{"n_layer": 15, "d_model": 192, "n_head": 3, "n_kv_head": 3, "head_dim": 64, "d_mlp": 512, "vocab_size": 900, "activation": "swiglu", "norm": "rmsnorm", "norm_place": "pre", "norm_eps": 1e-05, "positions": "rope", "rope_base": 10000.0, "rope_fraction": 1.0, "qk_norm": false, "attn_scale": 0.125, "bias": "none", "tie_embeddings": true, "parallel_block": false, "init": "uniform", "init_std_qkv": 0.0338, "init_std_o": 0.0338, "init_std_up": 0.0338, "init_std_down": 0.0, "optimizer": "soap_variant", "lr": 0.00504, "lr_mult_o": 0.745, "beta1": 0.95, "beta2": 0.99, "lr_head": 0.00984, "grad_clip": 1.0, "warmup_steps": 200, "schedule": "cos", "final_lr_fraction": 0.0, "batch_tokens": 65536, "seq_len": 768, "doc_mask": true, "train_tokens": 338300000, "steps": 5163, "dataset": "wikipedia_en"}
Each number is 500 + 25 x the weight over its row's rms, rounded and kept within 0 to 999. Layers, rows and columns count from 0. Numbers have three digits each. The size before them is the row's rms in percent of the matrix's.

# q: layer 12 attention query, 192x192, rms 0.137, rows 0-63, columns 0-95
# k: layer 12 attention key, 192x192, rms 0.143, rows 0-63, columns 0-95
# v: layer 12 attention value, 192x192, rms 0.207, rows 0-4, columns 0-95
# o: layer 12 attention output (transposed), 192x192, rms 0.159, rows 0-4, columns 0-95
q0 075:510500500489476492476507501503469506524530511492485512501505480522544492498480468527480492502496463527453465487488526468464523514481498501466487515493476514548536488538487510572504543477466483501449445508492478469520507516504437475492451473513525520505477485505508454511519529480527531513
k0 060:470483485512500449524528468495533496485558536479531449508511485507516521532542502506467481511515488468485498498563460503486482497523486498487514509531501521508482487487499558488499513483497506506473502492472517515464472533521557490505459533475513541449556527534499472475516464504487507454
q1 070:471489497511542501524484497505543498461496464524499469505493494471495487495495534488504535498457510492591532485519441487543511484526526493500490481522518496519509523441528492487473473517459487442508548457488491521477504502530525527510544503500488515496516518514499537511476534505492485471
k1 063:525490520532535515500495514556484504524452450512491495498477484468471484544450495534540496522492544510498472497461545506531460513543479516498508484497493485512489502504535501517495500520516505477491495494479463487514500493469518464468508508492522500539454530490524534533489527515518486535
q2 069:504509511481536498502549483492512543509502484526511469513476536474512506477492472504468506492488483494485479467484478496469509542508515532511457548528525485504479535524510456533494522487439479502446495540497527468505497477491501505484486559515509542493524536485506506476467530487498491474
k2 071:551437478511475469499478525498476471509472520467509533502505515519517544493522480494484481529513513504497507491515473528504510491471505486483524524478539522458478496475534495472506520470517497541435487485495490530504480512530452494486458509481507524441498488529497528497511494508545456521
q3 068:466536484533540498415515509481488475504538468524479481471486504496491512504515456507502480522499503528507507507496517478496517511452486533482485518472498505497492476476490570504503464511485469443465460499520483526495516507512458507526508526505488517507552490539520444439519490471534512457
k3 057:511525501523531513525494474461502541469488482495486492468454501475485510531453500457527490475525555452485547536445462486490478479506467472493503483505532525487515491521501522480485504511491510491514530488506460474483532468486518470537439506513527494529501464467480501481533434500484537494
q4 067:521484502500536493497461520504488518491527497530473477510491534479511473516499495518522521486502507484525494493533500476527467497511449491535508466500504465506525521509533509491471508480529476511534546504508493508477485523491517491506549466523492495529518495460445462577512514496494465483
k4 063:492524493507476534513475479479502479513468476481502471520491480486507494520472527479485507517515511514522540559465517490526485529513473532486509476517503538519502455550513486517492480482517514488474507503492469459530558449497541490501529524490549482483518484526536498504482486531505486496
q5 066:498505448534550483503490550510513493486511503486458508511470497504456475503490532512488511489510533510545491550517517482529476499486487484520515474502511489534471478519483533509463437495474508500516465471510479573473486510529492540492497519482517485494516476477493477444523532476522495485
k5 072:486512523494511520540492504520488518538457457514508500503474516486457533484483460524506516507516502535530483517464457453539527502502493563466523485508465504512560497497519488524498478493515475498491506530517476508513537496474517465480526482502519472494437521486547495516464490567505522544
q6 072:522441492480500471550487495472504544479473517493510513540486499493488453514489495497520513515495497529494505527508506473471487495528564540531534506509529509486478521473444499521524476490499478558515523497480506492520442493510526504498486474508464464540494470524482503516501527496501488532
k6 065:492546500461475511473489471488480502529556570461503479473459473497492508510502522485484502497534508490501544486476493512510438471461461521493452514528514545492480501513500487489480511452505523497498528505538508524495501543530511486512494483517519515496509469497526493540485460506525549495
q7 074:518497464525528495507494529470473474494484467494532497459504486499497504483473482504486466461492517513498518504534508498528471514481486494500506475511494474492460485477496561523489535538477482509488439491521501506504498528489512428504467523509530502539522480507524504438487498501527535523
k7 074:453481500519466522464505480519514503479476466539513492474500495509517476460523499501538470474475536497503482507521494453528522519514513490482492477488486495520500486497496506503463485480511488473478486536470484492506527504516489480504479479465450506503520502483498501442532484463466496549
q8 067:503474516485459478507493475489522522503475544517501500549491467517448494553461505524499531485491533511493457484481455507496495488464513509496481493518493495515505518532495526491481495472491501519511541537488526502542492497530479501486485495487460540492505505474469533541477481509518452488
k8 073:520495519475509462517499505477510506503531517472509504457498510491541527497546479484490463532525486479490518500512499535501472480510510493494502487504481481473505485526477523529505510509469484492488547477536521522454471533537513459502492497505540534553524516509499480547497471488464519474
q9 075:511449530515524473486495484482519484475502465550491477476509499536489501485457514500450513545501467531560524515518498468516505500522481469469485496516483527515531500473519482487512514490526466456485510485447524502510540480519556454540485510480529520502482503539501523532539521510478469487
k9 066:547508504489543530460512492507491508512502473515436492450481504511482472508512476466556482471511514480518489501495470510512490483525502518519470477477503491525489452515461536500486493533466533515509484514490506501501452512496512524482504516475495463494508461535485526471505538475501509498
q10 080:511527511498522516479554483488495496491494541466509537544507547504529490494530454497451534566489506438488426534510469501479515514498500528497522486502510484538515493487440513504483480471504496481504531517490480473493494479469516459503506481488502518493483505497432504516464506515514493481
k10 079:498470505513484500489531494488533510511550508489496454472530498501520504483523507511495520490505498505488489471546513503490501487529517517499527524479493494443490516494492517470492479468480521517463498485519536513432471514525483490488501540486483526464484516522447514502440522474511519477
q11 089:497504467522499487508507490509520497515533553497453474491528514521490558505503515508511489508499502486486474444502487521518508524497486485459468478472472530549492491537492490469494507504489496498477537528472510528478512507503473471489494544493521508517504487496512483510525490460490495498
k11 079:522442524459561498483453505516455522498479470461534470511514520516510505499497471493473490484524488502494491507504535452497486477571473505523469495531537493501510517432493518506466489549487491516526503502483524513467502498482457515514488502504511507456509488497486468488532492478481495499
q12 079:489535493489416516526483524493522500513512495475477520530498478526475524548526475491492484492467479483486500550462504497493520517511509525513502510497489473492530506447483471509496490490446485481509484506482491485503507487517473483437496541480459533449463480528503504433511509495508533493
k12 085:513482498467476505499497508448462457522463534478491480509488466454512549527475539476483491501469506497472492515499505507525510503483517533479549509482497532473520530475502513476487474490479516522515525528489472451483480461477492504522523491524543534524472480460552463502488499537527539463
q13 093:512488503474464528513520534478509536501475496446500524522496519496484503550503438466490537539505495506484490516474501484507493470488526552487508489527492493474500520453459530484502464480462502554522450477528504471546474514499503487497506464494465519443486489519478498478500463515507458508
k13 077:486472510468483490500529539465517515535482508530463493511524483428495545491505501543468513535462514466518510487529505487564467461488534494486475487490514503466522539500503509513484509540518522505495477479506510487492515464468496484480477473523538506493457482526528480540507493500522526500
q14 082:507530525490474500492488469496556495547517453552484514477536505539489520474474496509504488537537495492509532491458483474508500487514453493467507502415487499495499536516550496495507502471502499505460496514466500466495499521509501498529503496468513520526529479509504461533500510470496464477
k14 076:531486523488540523485494523488502509501485487485494471492490513512557486481494529485520480471517487470494558483489500476538444511497483472537484480535508494502538518508534466551492506490495503464511485491453471521504530487478451529532501504500472474506526485551483529519508482453514543467
q15 078:523493505477522531493480493490504519519504505488539505506510487494509501472496493517524547524531498489487500524498500470515487489563483491515485500517519440502502522520461542478476465579493497508542521501504473482537455486493488489541503502472459528519490507496501497509480497469476494533
k15 087:508510499491497518497494495454497534554524511502463495522510484509490434504581518470509489529481482414478472505516498508483444513506531551494515487495516508479476506488461486481496476548506516502493487484516487489504483527490583499450483478516515486504494483519456473475519508517520513461
q16 101:484477481472506510519489505513484512481492469498529481545531486502520460480530451494525512467493503499498513509540530466503514483505523496504502545543516502466480491471484520502496491560496462528482468524523472515515491503529507498524489524488501486478514478498565501481516520509511536472
k16 090:438503440494503494541477495549491502476494497555530497516514518512505486515492531512466491491513483562473508492536485562511492459415508474539457506482513489483501509482535481509496503452530505497535535495544531502506496468481489476523505480512504532510481470494502494541524522511488474545
q17 103:488486499497470510497504484529479490512520516440501491501465471511459525525542533490499512494504507517472515530490527458491509491511506503519494501505497489511530506497459513483500466479504510545552506493527491512560471474486503464475506541481520563529452490521502519477479478500526470573
k17 103:530543531443497492505445464501446456479497506515508465512502515482510490506514458499507510470513480473538500508482531515534509516518485477510509514516496561502545508501474485493479489480492485526517521538486504465523501455469537490511485510554479481496497478485514517496542509549514477463
q18 104:465457526501523469488525468558536496497460541528512501519513490510513507511496505523507523514466556518499513535477521489481508509483469494516458480512467490517534523502512515482497477479500534544478600486503488555511518523503516458516479508474483489503494520537453509477516515505502523491
k18 103:483481548522495539511540471455488505470481494478500537501506494477530464472536495483481494478516514449484501493504541517496451506495522511517469491533546540487464478526476500507472500530506496509512528497504516498461467505488507495464484481517488482493488517536438502537523491497529484533
q19 110:517509449490443543500518520511512432497477515470522515502451511462483494475496524514510521556516492526477510564518486525483497521448492528500516494485545501529473505522448495529499494526514550479494512500492495498508466489475536493498498480517491490456461528509519524500488484538519468548
k19 098:460475516515462501521519496505516492509492495489535532531498525516517530484490518497532527515483502510489550407453499503516490519485469544477478487536499497520516485529518493486529522492462445487492505513529506545475504487529522504461488528464485502505511506486499478424487505473504507554
q20 105:489508464523491499481501450523503480517507519510480503518534467488508492530495501482468539488495561462492498553490448500516514553499500466516513491473527513516499514487478526520491498501491476507494502441471474485534470457520504471488494517473495523473531552482467508482503522516520478512
k20 127:515526457523494503501495478516492512480499507486484506480547537487516505540491479509517539506518544507497506535495539483506529475496459524508501522478503524494509538457490500481504500535446547518483490507523478526525460475529490494464490529518532509463545504497512464550496524493474527530
q21 123:525513501529502477482523516473517479459498454450537519465508530499507499489490519515525508449452525547500545559508484541484476453496479500481481505511487494462502521508480515501493475511510511497515500499474474501505511512509513502495487494487477503490515476517504560565520512497468487529
k21 135:492536524535511430513531505468521469469496541488498495516511506467465507492467504494500520509486505499502525574480494517467500503462481498476488482525516463460495510532535522527517511498511518485511500488491454516506487499469495501498526474508469517488525520493481533556477534466514467518
q22 122:483533496463490490522511461526462491504493554506503520495496506488534477497451522521519528464483493528541503476518527487497484484512517523504488486531504530531493502508497462463478485487496501477474511478513490461439481481507530528477521512552478547488533488486475472494502532454504483493
k22 118:517531490456461491486491512501508481522519515477505529535490491450523479509480538491497541497484511483505500428470517537471510508477500503538509464532469519500487478516508492513513504484477469500509506484503492513449529511485478524496485475508500488481570475475502466498538483438477481537
q23 121:459494504478488526525518487503484509496512524507519506520469482501501516486499520495504497508492501534465527475524510469474540499520504502521532507501444498486503519518546506508499497526462551531490467499475496511476473496489522465505502555502522444525472494549540533481520499440467492486
k23 124:531507513496526479507496468515534494517519522505501505500503507496491488534509478459504475499464519535470512456569476491504499515532522470488564485483434480504491504498535505505496491527494529497504473498477488502542500468511522510457517532470499484536515515559510455505497479485488475492
q24 127:461498524506539550491524481466482514478517496467523501546524480485501473508503517497456523522489476504472503560522543469512518468506527522507509516476529515480486466537530502537525517473515463484479473440465526488526485471472485519501473501515505526483497544477526510536511499522530513479
k24 122:520511513556526544523510494485526545493518484476502478528508484467533527485526515563474469510492506503473514502455474491489480484498443541533485490464495473498500497502513550543503507472506465471482500454503510567475519552534519494531516484515527507518532505509524506484507529509487542465
q25 128:480505469480492476488486526487554485532479524516481508494510529508486525456508475482469487518498533498495475517472486519494494518460459548534498496498512495485481487506514513474507483454487481554511512521472484522510460501474546511499503532488469523456477494496483501451476470522465497510
k25 136:483490487445482480484520507480528525535488498488533514474534518540515522483502467470490498510517497508480518489465513462479476459496516522535525484512496524482511501540520474523506530504503505543458487484468489466485482510443484542478524509469485483482483492544477511482468475473484507497
q26 117:520479489492520520467518486541528507516525501464502516495498518510509536479501493504454489477509506453504525501490525500488515504489495499524538528476500512523488512495528503516528524501495481504504491479493514485492583522513462506549504513479498525558463483517484516531529499518494493485
k26 129:503506478501514501484547492483483519509505531504545499453497449486520437474487563498452517471525514436472540497498499467507503503493452478520493498501493513489528498514501530477470542521472485481512446541498497485498528526526491540530504504503499504523483510511474511522537486518498474477
q27 125:518456510476499529521508474522475512520522484528505517503464500495567513494519528454477493512467529507503521496502508514522507512487532500540514451511504486488509506508504481527493494489522511504515459485495523531545575525455544512510488523510544499539521489458482484480483480492491513516
k27 130:476481473480560493514494497459497497523519482504528503494456521485519520521499526491509546523515465499515485484496576504446535514490547517514520529543539483502488509496531464532525509508458548561506469509533538519505514521501488484507498498505528478530525510489514483531493476533516518499
q28 122:515450522485518490491459508473499506496436476490525502493501499498489486518473469511497487488526490538528497495550507505494504519532494486542543469532509489518467503519498522526534481484510523520495511460401518495490532522501511532528442520457507485515471512528481497522484476451448519480
k28 130:559523479495487525489460506442517475499484529498479540498509497531460506522478481484499517515501539540529482498495518494511471479501453475560494503522495476481529525509488543523495521455521502519517504480486490513516526550540506509517491471480471518496506496490470513537519514486504517487
q29 130:491530473515523505533489527508512512531492468506507501482484549543479536476516432520525506480521545521490473476512544415528489492516540517501506461466528487488520510507472478518460514545504520497558509524501517480464472501532528477529516523494497527494515555494490487532507481504482476497
k29 132:496514445559500509518513536449514501499484468518483533518503482513466521491505498515495477512491517505490516485518496487498496477499507540492525491513522539529483523516482490507482501506498503523518476475484497475525467497537476495506517489499520510490522514519521518507534521550468501543
q30 121:479512494491423480530497498492533522520509454452514492474507509535499512499494482486476465531502466503515480515481521482478515476468539447494501491474485496464449520489501484525447476475530449492546454514527479553468488519466499527484467450449516501514520502497554527545449517471485488501
k30 126:507542517449448509541519459483464504512508480478496524508533498510455493480515445520472513451513465490518443522504498493513521511512470482537539534532534520491468539522543523475498507480547479504483513531535539494511511517452519496519506466461503511524522489506539496504506488469461533475
q31 118:516512530497491500499472513481524486514545461512503571499485503475447495535468497492468466506512510480495493532524562506447513511495454476540495482482503513524488462526458529539522480513508465451470468515514503485495517445510498475509498484471522503464495535480499468504509478491480507556
k31 125:503495537487490552487469532481484489485509513500538500453488513500501523509472515472475503462495494503468513500528515533470498511458445516505515501539497467514507503532515498544512509490501449450521477504510500510507504462533505483522538521519498501479486534456477514547457506504485475537
q32 065:476502501411503568510460487512472459486504534500470470475493536493467518518492493542533466468504498529498474501500511512503526471506469519486476528504466500497489504475479487484531446504516526504489523489493507503525490505497481485527540515460484498462504472539510463520510528514490490514
k32 057:518505504445470467508494471491496503492487537516538478502454497518555534535524527512520510513479494505479522481548471492492477483455492463505525486461489514521492527521516500488495531491508489522485477499489465481519465523476549526547458505497501516484522491482488457493521475536469542487
q33 069:523480503523475485527566506502493486514508502485511551500499515462480498503532490499463512518500476490537513510460508479475502522517447494517458479514503499506495476537500464515501527453526498478492460528472495578563500510489512497481470492518477501565463501502491471506481494527502498523
k33 059:475459488541558492510513498513494532484487494458498509509535472495467499509527463498489523572492501531504489517461488535500477505472521541491518511501502493510487497446493537473502480496466471514479512513491484535524467497498484508482478481493516487443469496530495495509456520489510477513
q34 066:473502496444481535516549538494490492485469483547522499481530498496445543546476481495549498491510492491463499499538515521488491453466480507470460506476492479469477478500519557485493505483504531515486462480533510447486511509505495497541512503523466491506541507512573496526474479541505490485
k34 055:516477487499479498521500480476455526485538514491481507523469510514517476503518535461446465533505462455493539517505519522524464488492496514520528553529500472517512470468497458491510542496502474509488489478470470487459476536467561505497456499526518508485474470511485518486556503491520537490
q35 074:504484470533464484497512505531504451486462480491497490441501510514472479511535536516483523470462459511522508560514484485522474568512458503538500481475483516518508470519502527450465499504537506462559529506532457497491498529518493511531500470508484494495466506522479478470484506549495505489
k35 071:480501515502524474497520493491528534493501469527506555482447515472451511498520479492485516518485524555500460528493540480512444491480557528478472500508485463535514513526521514529496497499507501480522513499512520473492498477497486524510537483547480502548499478428525511551502506493467477487
q36 074:478529524507521500439496449473483506505486465495508525502551497558470486508469534495481496502468527469468516516527472488471547453525524495550490485508508528511525554501515481496497504474469495489499512505507502472491506498499441473537510476481501543499495524485510525513473476530478548509
k36 068:514472529475494491508550492509529493497512522470499496500491521521556520458495497468460546492557479455503520490510495543486487482522530454482515514509498499468479554512521500535484510517496544527533519458516491461471480504509554500495508510437505555500506508514465519502483493488507491448
q37 075:533493493536530509480536446476477506497475507495481506520559490509526433499504508523489516469513511478477484506562459446498491495524560523569485475494496471531503524520481492515497528497492483526499521502497511486515481530523532458499497493471465546523518520460484540520471524531491513522
k37 060:473498489474480457501491503495483508541502515505515493505502494524516524520495488499479541548510515468510544473478523491473498534514525516472479516489475523493485487461520511513473547440516487508503484522531496508469480525495485513508510482515512531477522535502473500477514513475493428474
q38 068:465525507478523509459485506454472511527542477573499509497517481537495534508474492501498510509491508507493549495494491511495517480505524465459517501540512522458486494456480527487527516462544491499458542475460510458474537489539500525492496494490502525449523518515523487555483525477493450510
k38 061:522512540517520482533502497511519535501491511516495533505498494476471492479492485476495525499549536474481516448517510581495447475512536515514477471502502512467482466516494518508501497559489551519549512443552502493535479496477515487479492458511527485530479528479494486574531481530544510457
q39 070:493473507451474457544497534483495502501527521496503545567485473475472509511450477455521500511502502497507520537446546511491489472502507507498515486509526479463500473505508550511484492495531504527492501508514483502521503519454501470488500486510482474466478454511483485480544518496511486501
k39 068:514523503444543509512487499513510481523505501489488506501523480462551522523496506503504511493482492515505527498492444503505515494524482504531506531456509496492492518539506450463503513505509511478479529476516445483473530454506522453476534486478515472495504501511474480543497462534471482517
q40 081:498512482521527486432502473498488492511501497531497475521550534524505524487499519533466519486499532482492494482525471504463532513498451476526491535517534493541494536481512519469492508484559488491487511496454517462462546537530526465538507519454541552522485519475511486527492523484514510494
k40 072:495478509491514529503533495533504527502545491496505508472504473516547507532479500514497511500439484475444473473515508507527509516465554514519494491516502518457501470457462501532524501506472531534529497506489529536467450516489481553500498525474503445470477512508464518508533495458501504475
q41 077:456545499479448487551468547488503505504509502487513503518484540516478510514488487464499464503489469518534553487466500510534508491518505466499551506523491525474481451477555503474525496477478501488491445539520475480464517494524515552505514496521519473481476485566507491456535460522535510485
k41 082:491475509530534508514493511519481494506437491500506486517509508484466557515434486509480521507492490514523483460472520480536545449482499515453516484502502475513560501465514499548497491510512476500520500510494464488511512480504496499512524486484525481479465522494531533532537491546512498500
q42 075:541520520502486508462510488464503502484504497511489482485485492459490465473480506518506482476484514496464528480478520531501515493496479491498550518485554519460495497474514487497506522487550525479513505522500479446516468466468450526504481494506466492545503531499535485525539500518488565527
k42 067:497536517487523538437535506479527501484526520533481521487503511479485495502523500505553479481468505540514538493498488478457523526476551498488490535526538520530518507522519516520533512476486513474493439518513526463561484501475518522536539524552466483541551503477548492502465507482520483503
q43 080:478509536495454519470482461519532444507508509459512520481510495485516493512504474495445504551495537490448507534496505509495489530495537510519500507508473496516494493484500514482483486530475509508438472497464555531508504505482524488492530515481527519454509461481482536479469545488485493465
k43 082:529446488449491494508474451461493507494543503511485506497505472521498464505482520471468530460492528452466499538489487496522508491532455484519532487500480500472463517492561484488510509477515542520515562504499499519488450451528464496506490508497479522493547522485522529508508486489532496485
q44 089:497445528471447473542495504538501487453494486521501502545469493522478505523495479504519483490501471491533519497423560546529472480540492503488529534507508502454489445507493521486492494593479572538489501533478496507509489488499453495481509486480478509527504484542490511500562483514536474526
k44 091:474530527499499481555487466462524546507507535475490534529484509499519449503499518490463537432504463504499489503486492523532524493510503504494536538472510483495485515515532476507521484491498495499482530491496498485494496460457529487469498506498540505493486493474512454526530505529488480494
q45 076:531511482505495502513473528513475470469517517456496536532523535449442452475447497510506507461500551504491490506507500500516497502510521490531518518501526453487471528509491492512488473512500516528524555535479499508507486520527507458527503484525501549517479496481528496540469485514523505492
k45 079:495475517492481475465532509472480529522507503489514490448525499526562495536571527487495471539489476435472525476550527459497422524473538523490516475501521515477457499477503494515480498469504493529466497487471483506486435508490515508492473505467493532541516501517474489475489489454515481487
q46 086:476484527498422513529523517491530467535498515476513531511481497517471534554490490518447459538496492519475556510466541490500532467500504494477485447501495495508546473475511511500524472459484490514546473509495506507503502514487477511483518496520521479467493480508513471492482492548470439525
k46 089:483517508491528490526467493532508485506507452472512540540489506482507552491494491498537521516532476511550475476490519493534490512460473461463536506510462551522522515512488469509498492547514503514514513489505486500528483496471507511503478517535542468544437507517505537529467458550477496495
q47 092:477484539517494499483497469481518507536513469549490501476531509547497526491495548543469481494463524521473527471516464503471549476514482496486484515505508467540512516501479537508527517506498512480488535494477500495475508514508515495529488528475533502503474509519541486546485519471467505526
k47 087:505457486509467461479491525512464540520482464499513505470525462536494477498489551477479491526493523475468532490511490486485483506526511504512514480492543457478494496491505496487515516552513519505469511527514482491478489521491473509467497485440451512456493501512445461514539481474531479506
q48 084:475457515491462485493486510533531465526520504488471475513519510532487485508524517522501505482494547493503504475481545503478510502510532516516528515462494479516496493517502564509512488473511499507461519526464457436518473498543509487447514444473532499540508468473507500536502486493517495472
k48 078:467485535442562478564515473472562509509540480487503531504492483515532515457491491538489510515495511509517446525515518515520467481508494499514475522478506508495459504491472510512511503507499501503504496515518508489484463483514531526502492507538513510512517516491476499517510502485479497500
q49 090:511521515489405468462492500503524525479523496529480528522499535506491476507486530517513501520499518537506514531521500503490539480467464495492509533528552482476555500514508458489533522512498509504532503524501507504501527498456496520491487514540536507439483512487544516470483525505453497483
k49 095:483498490521427498494489473515463485513553527497492501550530511553485498526510498513455524493466490476472482504518488489476502493499509509513547533499505544481466488468495504462486469451481463537462504471506538465533471500511535469482487531539507515495482496514509503530537537550488505538
q50 098:515497495479529458496491482481474468457495483557497463506491499523502509481493490500469490506506486492521529469471447506489518503481465517479494544482490495491512559506548535471505495519488513508466474515532519541499492490502439496519475543465520480500553558490522490508495483554468519472
k50 099:471528515478425475496514507486490483488484503491514533519488503506510521514458529514462504540486502513509500526482475487484537517499527514477490480520463494524552529494536478497500492460512484476487469503447482491528551533506459475515460510469507500480482511508509483455473516494498471526
q51 105:525502454542559511493516511476534474517525518461492469481506486509516497497504556508490501531504503504528523558486476554469459451523488486478534504496506513499474522515504546506509516489515542521516484488489501445523476475479487524535501506480492445479462511480488510501493470516503500506
k51 122:539499472508488555470484488534514467485490515464522487491519519481494515487531496500493499496504459496526481523490504514498455496490487499516497532515483502543471521539483518518489527537517512526493478506478509454486521523457507481502544456522517484468470532519462466534510449518495494497
q52 118:530478527463495459539500514464483509531528468509515502484476466513515469468488507507494552548476503522535516539480500518491515526488523533496480525508483469529490500521502469497473475521484461540491493519477504487505492487499503527551526493514459502541486488527443551528548503527542536455
k52 110:508525519494505505497496490424506459499504488511478506462506452511515505549487496525460526510488542452496508551503489525453535525488492546509473509422528492495475537482451539488483480426518465532498497493520506473532449480560534471489496503514513514500525518478505468525494510505483487476
q53 128:483495495516471509475487494434439517459545529487468510516496529513541456443514487466492489503528506488449513466501515510494514527471526508497521507470520515505503475473496492509476484499519472462488505527498493517524512499513542502504537528478498561546466530456494500453486507512540553424
k53 116:495510499520495538479481500476441528516490522524505511523518476495474486494472482473498493460525528522463486486522494515442469536488530493496466530503543497515536460541499553530472485512506472485483506462475515507542469459525479478505542493501478520520481524486534532504482497505534480489
q54 117:485492539504457476526509519503546533514491499473480521493526511517542483502504496484499487515516527523493502516520467526483510531509534523499473489499497493532501527499501478529514461521519456568506497534516478459499508521513504552493510511505508540503513532494463493509479490506543525508
k54 127:497512529456459515509503526468527544495534516465482473470503512505524470510497518504555523527487530523505465433466484512542484458511543511510511487550466489501532513461543501500532471518485524524505491495496484498515463507507474528516496486511528562476429499508482526507489497529492515520
q55 124:482520499490535490529576515516495473506533445490491500520502506497524518490476539494499510482506469506458527464519525483521496474492496489494437450494541490475511482516482457526486463497477506522499487469504482477510458473505482533551459518494504524510503506494512518524498522539495450511
k55 127:487487511492499515517572490504505472458511449462497507505502468456473500450490499535450493502480486510515542474489502510527529491527481482486461488489509484538511516554476471513510467467438455514479486482503528500540541489495508519532475508471499505498500511521523499528508472471474461503
q56 116:516470498428518493457518538487520496477487485518560528494506498516460463547526556536495525495510503502495540479500535467477442461501498489516517493463534520473457517510500454454513518511501491476502507488500470491543495498523494468445492498497465496493527476555497520492492503506487501519
k56 138:481502486479549528460490463518486477487502547491509522484469531516471481497493504514472508489531495502502528538511537469506512500475490476500511493469521472528521467507488536495489517492526472425481477511487489496530473517485432443509484460492488494465470497523522502512477533532523495514
q57 127:462519509464526491500483517541441497479509513577535469526479479479536518526513555532492455433490513502505518490510491445521508501495442519539511533505540513525511487519509533521488536492525551496511521489489541505488516495510501496510506519485497534486527492513505504491454462501509502464
k57 125:460514524500485508459493511514517487495493489573501519497463508486510482506519527493508496463491533542485509547513494453502525492531508523561503511495496497501444516521513532499475512474540583522521491488488496485511533492518478502474492530526470536462497496466485496506526483480535511515
q58 137:459478519508529485487488490532465526465487486469512491446446524517483490460513489469502559484517506501482519517522506488471483492480501481506456483492504479525496453512488490467518453490458497508476544514534502511484514494548501527516501511531514468494537525474518463497462445491514522472
k58 124:501499482512528520442446537500494482469525548508503516495476529507478493469532484505491514530490489499523513514548490528472511438525501482519504501484503464477467540562515465473549507474474552488487527541512523498470485476533517478535517510501490468538527511491541485524469478530506513488
q59 135:498485488453509490472484540551553457514512444516514514492492524477511505506497455520492479478473480481470513526493479472520487465474533515520483532477449504475500490489521501515511543446510483518530532474534540498499508485501478468498517526529489494498516534492529531486478520485514472491
k59 134:485545476462502481489456539540483453471520505541566524499518533485496483500488535554481480493470526533493510509472455492507563502491494501491506512499441510548522499499565504456508514448518488522519484509471502462527475505513505507528519523521445510517523525476524524495485501513468502504
q60 126:510448482515519492489522470463479511508502487502516480499517515542512486535461472449475524461522519528494527510531495481460488525530491493507469547505552505528532526515512446493508475530468499512485516499475512498520504510519463515499507527459461467505484485505497546501480490525519508507
k60 132:487487444555445481508495499508492506505537463495549521497507496499535474488460486486421526456502508483517521504531483449480506512568498496487481499471532491453516481522564495478559494479495518486510528503476486476503477504489458494486475504473468498505491508505519518486496511500516546482
q61 124:478543500484469487492499512501521516491510495496497473490540546554526469498504479483511525484549503495500501497463505503525502541467521500517512529481455494522451480522482500487501509477500501500493471453502488510509514502521492448524565514494513534547509507479480518470545500471495514564
k61 134:482511495483489477538565500538536496493531475474523489546512503530512483481548454490519499464547522480484514511542484497498441572432523479470499518469451482480489505468466500507521491526472508491495493476513527484490477461514502478530551490513490515530535504499489506487501468463464510527
q62 127:523483491495466454501482435489511493525458500497478498493560550463498473492451541493501479484492519512449552517502488533487507463523498511534482522485521439455502529525482496515464488510535481491499465470512495461468457521506476550520460488543522525461494457486499537487526505519498511479
k62 132:501502483496515518505473467488473506487479467495442495575560499487563513516461513452463503479504495507493557496486527512479530519481476539503519516492516460487523547502457506509474491478508476527491489457463484507491495475510475515510475510506526514516493492488486514540516497506487496497
q63 128:493480491479523501461490486440445497458481527483480505499492515509465496482505506521517472468544501487534450469496503517534513494483527491479483492482470491504500546534515539518488497460496442496520520474520527524501488439519501512524494454485498513471525491518555506469542539501511532458
k63 127:512464529497538416491506484467487522462488504518535520500500512520513505501498494488502503502497511513527485489486511462508545533515482525492524510470497518494492563492485493555500490485529490519487500486525516517455538420522501535495483483488452487459554502498537506495496535491501506469
v0 097:458522490526471521532518505488506522546506506458493488481500500510495531518477503497518442489530510470535504486527498498496487478526518529464549517470479483499517505515490462505503503451543476522535483532487495498481505475509488428520499485501477478497542470492482505526497515484495464488
o0 100:512496483516550486523489501458510517500530554482470511488518496485531437508512486500505515501498470523496494483532495489541512493561528501537493500497498564470462470494498467514460447487488502520511536495511522498481501513501533506492520543510499479462474443466521459511492531527531489501
v1 098:510484505491502492483493528525518484490486518511460520519524511489499467524529478464529496514512494519452539506512522484504528493512493463500476525495558506448501511536485482514508469423452518538495503480510535555509474525520504486493534531539521433454536499456524496488532532460503471517
o1 097:471467468507499490503485478515519506518506530503531513471465519511504504483497515502503492523483512539494502555526469490473545518503458484484509491508503465487498534521552532489493495435495487509500511531489476529506458559543473514518514504482496457421507490444475499487458526443486496486
v2 109:497529504486522531482517481541509507489562546471519509493548503526470514501496511504469532508510456534494508518506499522491492498503530476460527515486528532480547487484516520479520542527505529542460553458460509506544525501505498567539512520496478568512472483451503509498435496531513490526
o2 115:518553449481519418534522486519492500527464474487491482518484484485509493465521530472493502539521490504501516541504478529517526556500535505517518522515517496483525532472470489460461518535482485456480499499495526529508536516500490512473514508479454541535465516472499502530513470526486521484
v3 100:481493491504502521490518559503495519507514502479452522504497485516523522539509565483504515453528505455517506455486545528482527458544488494519542550526471502515493462506469473508481534468503484539525475531543519504521499489477519530560500540459439480519504497507472500522504491493525538511
o3 101:511515509488497503496506505488516494492469524518527526501472472489522559473506533497480472494493518533508509478510497513478473507544500530474481517532564509542535503485534497490485526513500463519494521565506494453507523480496456507532495556531489525471466478513459479464476524509531477525
v4 103:485520472470499484521457510450547464500563496515503460519524495487524496495484492507508531500495534484502524532506515531451489502530505528525483481520491520510531484487457493503480509517558483537494496475494478484466500554492481485481499508495516504518513505509486467480447459467474510472
o4 109:494483494444510506490493512542533464470516471514520526538465493505514476472486523451510513521502516518519495520538490497557507511498511491538504465499498521494455495528490557527498521523500534517485509491518485468502513486474510500513511484491475488527527480511486490520496548497482477493